From a checkpoint of a small transformer trained on Wikipedia: shifted keys.
Each number is 128 + 24 x the weight over the matrix's rms, rounded and kept within 0 to 255. Layers, rows and columns count from 0. Numbers have three digits each.

# layer 5 MLP down (transposed), 384x96, rms 0.0952, rows 97-130, columns 0-95
129151167125157129123127126126110148112157107114121141142124153115152107151147100129108152127151090153133091096134132102072140142145110136139121122127156159119117123117156120097124086133132113107149119110090109103136166154132122110122132128155130155148124109123137121136148116086181129119
107132159105070103181095136129096075086135166165086127117154098132190154156124130106139122154171091156120151158136120136131145090126149172152132105105091130130119131114110128125164112141112138090102102126110163106108143111138123143126117144148142124153095139089140076157160118103142139122
129124147121170124164117143106095125136187130109108145059053098110124158116199094136160114112085116146112141127135153130194110122122161140107117101092095164137146127129098127149131113093116104119140103122138092178093141112162134127198120150124182135123137136159123143094141160136113133063
106123106121121146148128168129129125114093116116165154127182127118123109119125129125142124118103134145118168076121114127117120162140107131155174109152143147132158153151121114115078111091151143113172127162124181112140140073141115103101120110117107123104105130108109147146159159103150125126
101126112122127085114118111137128129102149105142150168145113137097135112153112113117142149130157110114105151131134130082096172130129144151124100111142127084126165117163150080091122154150148116164106159110120163070169171153139157140105130107119133102125162156119131136097093132121140115150
165120127125125131164130135147107128150160136104163151108123115147100102163148084157119124100134122137089128100177140122086091154117149158126115137139152122130086169099089117123127110117162116173135110104125120153126092125128092142092132147158123137110131151107121115142134083154155113177
127122120120143131108100110151112112106121105175127174111110141117110124143130118085113121093106127121111136159095156100120140151175137092146121094064135115176107132148159111123124151100134146078134137152107142165161083129163156141154128156133131148101083156159147108080160133145156135156
176152089122142104097103103157108141101109120183158100077109103127181145173085121130139116149113127125142140082146161134133126129159113108134143125120099147147132163161124077117121099135098146132152093131114153109140133165157145165109090098105123160156118080140108116108169139132158125129
124124140118120106136173139118117134163111109128149117141150130140148106124161141120106148195130100086106147109093134132078124134166136111127122140137082170114124118148184167171125129165164133102132150120129119119111136127134105094119127127106117130104131131091122166142114118137120129109
160158107095111089123126125125138098101109127122143128086146117123160130110179147143134109131111133108138169145123145148103139118070133127131102105136153130099101177173141123129101131082129109101128108157148148162139141158159147080091123135111161109155138136137178143136131129122111115134
145151132127152162124134110110118123189116121093101091094132134127122139155105138108116120193138109092164158180084099101127106119103147162109140094151135110111142140126122124151129148079108114133123146117112164138111148107149162108133117117124132140124117159140118170103142071177113141138
156127121115150142133139124121123137087138113144178153115167125159088104135125135123128165115094114107142071148044128126199139077112147123129150113110111155108148114148115146144138107070116150173114106115143113129107143098145081100137163139126135129097092149109128126169163164136216144142
106174082133144098111178101134111129183135140121142136078096144123119118133115133120108106134129125111129153089089150093098158126130150185112106140124131154124110134125155125135136111146087149103074117121141158116148123147182105079159142148140140110122106130124178108121094132124182131168
122135161144134077121137134119136109143138151141126123156128142159162100118158129143140128157155144108131100153142111177135120114115126127095104088148139128121139121133100174080143142106116117119104135080117124139159099150134094105122170148197154126112141182103103088145093095122170091104
100116074107111137096131116118149140156152185154142128085139146150121140092117122185120107166156142131104152093109098132098120097177113094170146096103105148111094150146097106103163145121130162123094140153124147124101144127162144124148146105106140125124162144112158107085126122120085185122
133109185160095149148098162154120137131139093123110166149084104123131107144156118138124127158112112107112122103104125113118135150103111128139120140103092120104181164143145105163083170095117144099116092133139151105138110117111161090140106164093154165091168149150143155106100114108144128151
134104128169085125116105104137150134095138127118085136172096152115101165154130116177125106132142158127172142090145129118104135079141122120112109100119118173164098118151086151159090127098139145089135140114163176172121174123119115146151140169176145132119120141144161102075113088119083118083
130120084151069118133138099152145130072131126168130135149101066127148146065099162128144107141093140148142122124171172151110130124154149108075127119175122150121147114160109142132104111140083109157113143148133130098157137141154071100096165160103119112108138155113168152158112130113106144118
119139118144088087083097143153108121127138117140119110125125103166090134106140150161080109147133144127114082138144110115076122102152144144131166141168108136116139110133144163172135156179166103174114109111125092152139142131144146093137135148140164096146104103156107162139143117137142107107
097131107100143117133128128151140124109127124134135123087083110178125122124136140100127089106136141111138134093152099126065106153157157154113134159137139107134122127134106129125162109117160134151130162119172160131148114125108133121113117139154106133154109106105111155142160125101134152124
104143126147173115111183091112129116136100125169168113118146089105167167089154118117078123148099141135118146119145108113161103115134145112130115113130134141116128136136102129138084128124124160110103121169104133132128124141137092139067133125094109167143104203168150143146151112152107145153
155109161112134131144143189112136080071120163094154120163148117116121133153141111090095155145129110092156163117103138122205219112127108090124132109102122142137137139165167128159098101125169128156099118169144099091153131047114125120139133103074156124104155092154164128114092088124109128149
146119124139103113129121121123099101087137133139115116138114119163159129134128145144129132128133127125141130126086136123084141138130157135117127135119125153189126104081099115161132117130107090138152113144119138134171130141160129147159097149141125108136152101101172130122142069149140151083
116132098160131103087143152106121129155123141133141083127148104120168125103128139171125145144124149097108139154114143137124115133103093139154128146132065135118149122127168150124091153145094114097157136149164115138155155113158107102090154060124151146150148064105098120125131122160137139132
127045148180170072097127151126151113078119116148125141097158124104163148137137065187145089180114140140157158118116147097141098126141130123143142100135118154143129136117154148134129152085114081132118108150133131116118132150146132115114136107114130175087120145143135112110117141142106114111
116103117088113159138113132145132131132128100130172125082147130137131124148134116099127133130143149142129132110122112123067123147161120151109134141113126133108108117153129116125129145150118089138144145138129117136140115113105129121142141101127113156124143143146133146115154131127155112109
084188144122182116131101097111115129099095146134115083125115154119129129124147163128088073146096158095158134139160148135154094117114138112153158130144178144156132143138131172174154123141172136087088131143132126146149125088154129091132129100118118109104114121120132098105149140170105094115
137110122130134118139088122106156137158156148142144123122140093139100134112128102155081144105127111177129146101138177132138097135148118155142126156109102124142114142125123136176137116129097113119122111167142131115119127129129092124123093133097155145098112133153150131122121131118118163124
135126122073137137114133116118127110141131149126181127130098109131091116117153178102142121113120148125113131101104121151112115117131124163142145167134147129106116133133131099118143103135133125110134131173174116104166082111145132128166106109137138140166109092169124124135113128152106161059
129118143158144145142146100152106074111165109113142149158111111146118120175107098121127127081160148083148133158090158119163103119139181151146117142098131120121074087141113155114113141170135106135125158119138145118107149163089145096104116146159147115132116143086117111130182148120037119147
137121086122149117135146164116134140103124135170142103121115147107123137162178107135116112082171106084122151093132140132137130107116111147130148099107068116093149146130136133133104105150158121111103149128201100116121139100129125161087135130142135147156137150132092124103137136173104118134
073114120154151169091104129108138105204139146150083120121150145155166140145104151152125112094107124102127126157112136118204109150150082159126167118158135105131072104108135132119104127121147121133149153151130115115142105109096130111157158086136099124129128101114122169153110133128130146131
119154108138133100116118141132164123128132117144131125172117120127113118142138085137115091101149158150180106131148134154102102108126172146120121099123110135147144150145142098130085107133125121133114164125154069141111130118126182119123129112137123153137095141138145098156109117132104149105
179137131129134152135142154166131124105148070144079129108156115110095143123130116119183111100107098123128132126132118137123118086127162147148130084111121081108133124142149108161107150109118138068155115097122183098157103140151119100081125150166071086158164105181080161171129184132184115097
# layer 5 MLP up, 384x96, rms 0.0933, rows 98-131, columns 0-95
124131157147120093131107090157116154106161106082114107148116135133137156181120127106142197131091149142068125109136128145134097079123162128170104114162112139149111129128133160119182163096117139101131070104116075137133106140156133171079165138134114101122177111090139128150111110105145133145
148122094088084117109126070096168136101195133119140130109139134156123153109117099136150164143105142113178136121123141174199142124100117116131170122142102125123143089118144151102101114146139109120143121099140139122158109137096107139079137134189106170078128138124167084135108118130146103108
104082133159144117142121119154133106117104127069141166097106120134114122131121096114180113155159109114139139151154162109128098107140107125135141132144097120129131091100162145131085188121135149106129120088162131132127169109133166138117138154137159137138159106140117121139159135106137083100
122102139109118104118106112139136173125177156145132121093153149140148110105126136096087132165166072123138155132158181124128114123127136100180114144149118120118124086162133149089157130115112124152110135128116118164116104118096086118127120174108136128146141155137146131155097122125144122144
141136137152091152130109099122140169114141079121148083097137131100136125155111135153144140135128147153125147110090181092138139126148111155142133115103171063100169142105109163117098127143123165128102111125149106130086138128103148117099164145138117129144114133165132132120124151111104114129
160112107097113120154082123137120121129146082149101122113179113161109130167075145130141141159072112151135172095136155173144135146175141134108156120116103097113114123151120109118149123139112131103187146081136120120130098132098168129094132165134114067130170150114101096160141122154147113086
106126093121140128113142138140119144078136169143115134136095142183111162137131118109117154149136107092104152122104112137149101092172115164127139198131162089138122144134120133132118135082122137153083110104114097126139108133106165151117153119095170141158171098108142132136095098084143116117
132127117117123151146093135140167171134129120082143133161145141144143161139131116129136147132119083116121138115161156145114150115108126119095131092116106135116098116112095132128126159131073153129155129093104119147125105121109103164121153156142056136126186155108136151134125114099140124149
108109135160080189132142086107123159123131111141150134165137180121159123133126092142136110135158158118128148135124108157154141100096125108089130147139140105156096092128139087109124104128077152110129108159161146124111111178144147135136132125116117126137152084085096087136130163130071151142
140143137161121115091116107092143151116109089128120120154109134125148176147126149127151122144106118150117179161134102160138132141141113095131102139113134090111139120114107131104121091117122123172131114138078120124094118178108148161063155149171099143143169140097095131132140140137095169156
179121157105143097149115113180125172110175120097140133112137127161118134079096102142141121100113107151073113100086154109166104111139096107135077144148108143155126105127106167122110093092141148151133093150132126136141137114168122126121151143117162152132145138091152152097127137100145105105
065131129110149126175146067142139164121149129111103129147151142163095117121147138134110120122162127178098153090069119129131181138111096120091123132114161102134115122121130111140147121148114181103147116123140110144106122137099088129135152142117135108109163148120135094139109203137130102125
128130124141118160143142126087150158124163160123141134138170123100131178140078117116118099138135122132098176139140097103145085104132093117125116124129102125129161141090100138114151142142101114103095139137118169129158110088153119105126155146139149135118123140126111114116153155141060108157
156162127159107129136101114139148174096154134139093094144097106107119148119142131137129122120132070137119078105092116155165160126190129137134104143136145146118124111124142123095150151110109144092074135080131126146120119154112125180106124150128084114189121120105112138127136161108151130135
112125124153161089128147126127177120126167134148128175107146154165111136127136089097123110189151108106126149161106122120123141129128128108130115168127168136127123066115133117111108114164140111118110082135152105170143114161068139143119137184113136094130133133137110125123158115125124065144
117143143173148126168151127121131095099139151149109146139155106172140150124119140130157145109110105120123139139160101155160155136083125124133136150142179132118115142109161140055109096092088145091113182105088126111086087120132101190058125182136150073131148127091101112203108105133149099125
136157113148138105136127076163134165127128096109130133105140149134117140128122094190108110132118144140139120128136157134154126107192108135118145155135091134114105154100090120124160129177117172090148136168131102100140110096092141111077176165102121153135150162159104108162117144098089087074
147170082111143169163133135121174120087105127087116128155112170148129165149139080161096111113142108124130089118142121115125126152148135111154102132179143126156179093115122135135145113144124130153162095061079109130094124086117127158142155137156102112147124122102115143160100163126061122130
118115147151115135130181142132152121089150113092135148102118156170136125123120121116150104108156138151178134110122144120116085148132131113113098147121099101136145104114107126112133152155115167172127091109131140170113149101102147151122144140146121135131115119142138126112133127138101119122
150131095095096132150126157079117131078102090107112125165126121146145112153076131146123120125141062118144132136167136143156161109157146124084121104161100146086105088148143133136138118110152129119142186129135168127107125179131160158145130149160102101166123145140110100142122131136115115124
132126102101093096156086133090149131131119114150053078136145144140126168133100088178102148133170116139092150118101133085136150092160144070147167130179136125127111052096171167112131158144106121139122168122097133139084104119128142163148125110133112096130114159129108081112159155173166093127
101156129103151161096110096136197121127128131127149113152124155098107145114118123128115111138133128140117133122148138123134147128113121138124144136133140088089132172158131131110140133140109163103085130112162099138078135126116126131127141129116140149123098134195091116114085163098140134158
109151126126148158104110152070103146103118120129154165133136142155133103094102146112122127080153099142084132148107125147145130081129139108121141103139112089171160150105124093116094110174125153150142180134134116152108158149110121167147175130138139122133123081126141117150114136112119129114
091119153170143156167128099131114141115163144140144099136172105116133163103129138108085114113125106142119157105130120147161107115136148088125138113167109131139131111153166182098109110087119182151121128152090111117141103084057127119120123151148146099164124161132079151129108101109126111112
164140116152150088138139110141125137131081156108109117123111143133137089124153154119147108145138138131116137098140137146141154099097115130117161122142114099147109130099118161156101130115119162128116143114145110121085123140147144154137129137149117124101107076137120126164103136124120106133
157145133125152113174129147117094117106115085147128170156083131168125131126111128085104146098096099147085110142116098074150137124150122155103127125161147165103124107127147158141130133100086143115101144104145083121124125124114136171087148179162128137121149107135163155141105134102131149133
141127104149151113164176124106139117112103105117120158132106151117159124147088098159144143114150102142120142137108110109114129154158140135140129134111131146169148116111123109111108105109143135146114086146149087120117118163150147152139125120129111119140150101142140123122162109109084113120
100143153126132127102120141134160146131167090122089175182135103160139120155115110122107158134149088139131113129151136145120115107114137097095129110162130099151161130138133106118136132157110129161096115104073158134140130129125143127094132132105106135170146147138127126116120147111158111104
158134096174151159099120125090108147124141131112099137111165111151131156137106099104117122134128135103092147127081181143175104148080179089090126137123093115116142139140129175078165181129114136154120177064148133166129153114138088141133140118066133155108141122101171098140140128119122164116
120139137131105150106180098135120133138103090143105139118101142180146143068127115099117122128121108097110136148136111095160120115080137089142146167138087130140144115107105118142154099148133170132099082113156106143150150126086140116144114131144171100142152093145150102146124174144142124094
144109109127181120120137143072177152127149101120125119122143154145125136137119147137077153115144118090120158120146152140144098141145055140173113142129119094177138159117102181117110089126138138099132158128118149117106105146084118144128161119096144135106101142121102114100148125123100072117
095166146131111144108134143129134106153128143125103127143113129148121144121140157105116113113127127167155173119138132079146102119138119115145120164109112149117111078168141119094115137104147145072121094113115103175147110156124125117107118154148114137147112116121114145163143157101119092104
167131121165127132161086137150126120122137130144119157112144091101096128103072152192107143116103102172155151150162114143169115089142107135114128148120119128148114128110082164138148135096130146121150065112074135162174099170164157140107150109116123088161152110113151100146084124089110125112
127147099114158106128108137094108152114112145122169137160111136136143119119139103125101122113142158142113138082137140119130108144130152089126119164132102145148149116109120130113109132155129185146122136103116106133137114103108113179111121126152127108136177115117096129117158185120132152126